Weights of a small transformer language model: LayerNorm before each block.
Each number is 500 + 50 x the weight over its row's rms, rounded and kept within 0 to 999. Layers, rows and columns count from 0. Numbers have three digits each. The size before them is the row's rms in percent of the matrix's.

# down: layer 2 MLP down (transposed), 640x160, rms 0.233, rows 268-284, columns 80-159
# up: layer 2 MLP up, 640x160, rms 0.27, rows 269-284, columns 80-159
down268 103:469469440570519552501385451490433506518400522491460470592501460548476510447470536487556464526549583531481528514504537507550543548462506438497569414571482336447559476474501505572407463563587534558528519474489508532603491475394532426455628496
up269 112:501496413537534526462528576537470502540492573545409436472551547612470528512371603495635448495505543506462543501542505478481551528481528481516429470521464453498546496468493463528543509539491490431464514423498489462553465415463469502489512364
down269 088:565485565436473502467459511555487478507455437475473511541492570472470523474533426532459490509590557601559560588512571496487487494561513587457434557535504481499544493542594486498463520448582466579526516449540588568455551494548380509565494581
up270 088:503527519545447449461578577513498554471541569526475525447531464566495563466463469520455575418529538508434522618493520511484574532561495556490564484638453452481355541459505499494425510490462546439511557545469395503570428453532466409518548484
down270 102:569535477471487532476570498535446540555511424482525470466590560604449545534434481513413568559516494534504470529406546529532559499393565475540531524535563485590475547461474501493579474522477595525532441463589607505590466445481497479514482496
up271 092:514524543547484528561412555447482480499456496479501493607484547548511441443451533563642466540514488477382545485512520486524476516498342584512520531466550472469523417491530517385484459545493492429381582533545436525428526493525499453552481477
down271 087:472501477448567471368495451554466484463550541491415541472622455492538610554567450480479580566540566523448529526509581509439564523563592430491480524470500481540451470530498528502452562477534548559516421458519533555436516480492484505574582515
up272 093:460467520530454489425548458440576484496463478517541509594489546507489512489505568512498524524462589580538496504516490432513496572503578411454500478503480471446484575468546606506433447450410529530472549545399486440515560495583448512621573546
down272 105:499537521471553521426572475485454433447490452517503460554463525504498567466420382559525467514457464518573440479531553474562557544460534432532553531581552567555443615435446515493495497413397533511459524465420532470495495539508518497532481534
up273 085:520469464571466500511491478559413587631677572499565473520406517559488532516446555497612518497605479529471530522536528514577540468478482526533522521472519544523523428523584582478532525598539455530482456490543439540552457393521499474532569462
down273 097:429458500572477499512474578545502534495534452417494443631479558392531524502457515557495595452589528475506424538460508426527488395462511541442373502500448533486559529497464516475450536492439572403548454443568487521468540485405495506502451449
up274 098:506540495545490571572476523491460441530520526510437459549512483628527546484459561525458484534516518400497534616492440579519462444505622568477480575600481519420499505510413547416592504578455491492450519416534499416514490453481618461335522479
down274 089:561480535427503484498460468513476462490434456472523573505569496504519498551529569436509468550472514521504542592585537502504538425526474536483474478509455472505569510501652523472588574464466487537438473437434425515514484449428542483614495444
up275 093:411496528532419464499516465518602423445582541440444478486482516483549443512452611398468478455470503601607449530559479526521534503449539501461493555482501463481545511474523494510426414486389533441453465572538626501529501486528471571424489499
down275 097:481548414474493486532533449473511493589510471495438506464553502501529398490516588450546481498374537545560505477502517550552510521433533505570498429450405338529531528556423404421455509573485429453516431625453465523505516487526529413464447486
up276 098:491550546497567543572590528541563486523431513560574526467428515459515502491471439509529536513565489523596635477479451419434458607489438437480473474515410537573502439475527599447540500580479535552503509558468559514547506539446554516545442548
down276 090:466482588568502466470584556615585574476503495430507552520417488546539525538505514435497435529519485624503580445503482492512496513459502473464517631503516529438490480510480515348602520530536494456419596507563521562529537505536475506499401553
up277 112:497480452491408548491482539601443613610456605466491347556520565501488479461520565509487616524580517540469560464560436425504514473555537497555470497502432505532543513502527407566484434582506507551524505393449468472475427526501487513386471504
down277 089:629545576499505548452528424521438541574463520455441421443530437541454405512543528501580481511527535527570480578589550549454525490538477535436456451491532461565490471512449486577461624488592542482455498501612527484564473452446545408486442504
up278 113:483518451570400554421505576632519557441404484478466426616599470559431450461464518436448520483544528454501580493551491468513418511528552430514549487465550532586400571445505511402538457455536485480534513402581503451510545542453514541469504494
down278 091:587516456505475552507513502398435608445535425475517472443435463570476567476493422509518538462543491476547461630504561496504525441501399563464444513519641442443462509598467433597536508505453531499444485390459505513567505485420514350556482523
up279 138:407467499534530495500374501499550472528566368566520501466494505468527510479545492564576543428461594545470482478531564525458506484501463536475506499538636435473505383444524498504511419518529556536560516494520527536415459476585559520556501558
down279 136:412641584439503500432491506536461560552469575494528473485441500563536529483494554491462467507580541518440476578500521479529440532482416473473458426524495565478542510500461515467534528467455445471381508440439403493514591546470517468548538526
up280 100:489423471436510515528514453386441473577548461495508391507509468526458558544517493486525499534430453508472500508462502570520442516488512542468549526523465428483522449595467493527430481430557433433490536433442527528433494467483509512537472387
down280 111:438498531528508478545414405484442560559495519554521413454489530479416440484504453495422495431424442484564539478513590497573442532451592562487525521532533489451565543655400586481472448525484501496506557507579505483451490417526459432433488545
up281 079:476490436425598549525518460518497411405549435444523533510538557447408480509475540467417499461450553450533461587441554470543504450503494516659439464489547437488487478535560531496453462382505449471508503497497632505489534448576478480505400475
down281 094:425413542531486475566558436530589455520502416475486483500449455503334523444459515447425458496498454479479477472487509500482530459438426568452590510498506463569516502527533522465537451420504410474559530558653540517483462526555549606534496471
up282 098:449476454567338580449523497425575489447545563480635477507544559524433497526490498564514444551532472492471487525496501436493455478489457496539524482522437537524581473517497537438504493406526550485500461475466469540526453454461473523581553453
down282 089:557550519444469571405469440442514400478531539433516492571458518490464506480473445554494589509504578415548577541525526500549571423489496554450556488474452521460472549463459442446537501438578466514505561509548438580533454573492557621442465572
up283 088:430516491564515517423565570501423462414526473518535514476417461560552421475494554463523478434492489545503476545552469554421544484351552451494428586479402500487495473440436444603493449432467496456423435511475469520531594436484557567407451506
down283 092:406454488529497456541556451408567533543539443487402465580446523409543446516528436535521476530483579553496482492505587507428497491468438490533517399555482455532520529439571454457541566482517492543510461489436495516510463494482596517432589481
up284 100:576449440584546501386471524577498519470570532576516503524592584499588413496524503481553562500514548419413560520601500465536525538520436475504507503402581465516478546483538461542497529514438476512478332505496611481486608434436481484506508411
down284 100:405476486629545466549499602403480502537536558562596492529452535544578464528497468407482540551458463414463470433438525434486489531554472532513515474524560556491448620501510447562504470534493480552439430538485499439526547524455480581563436417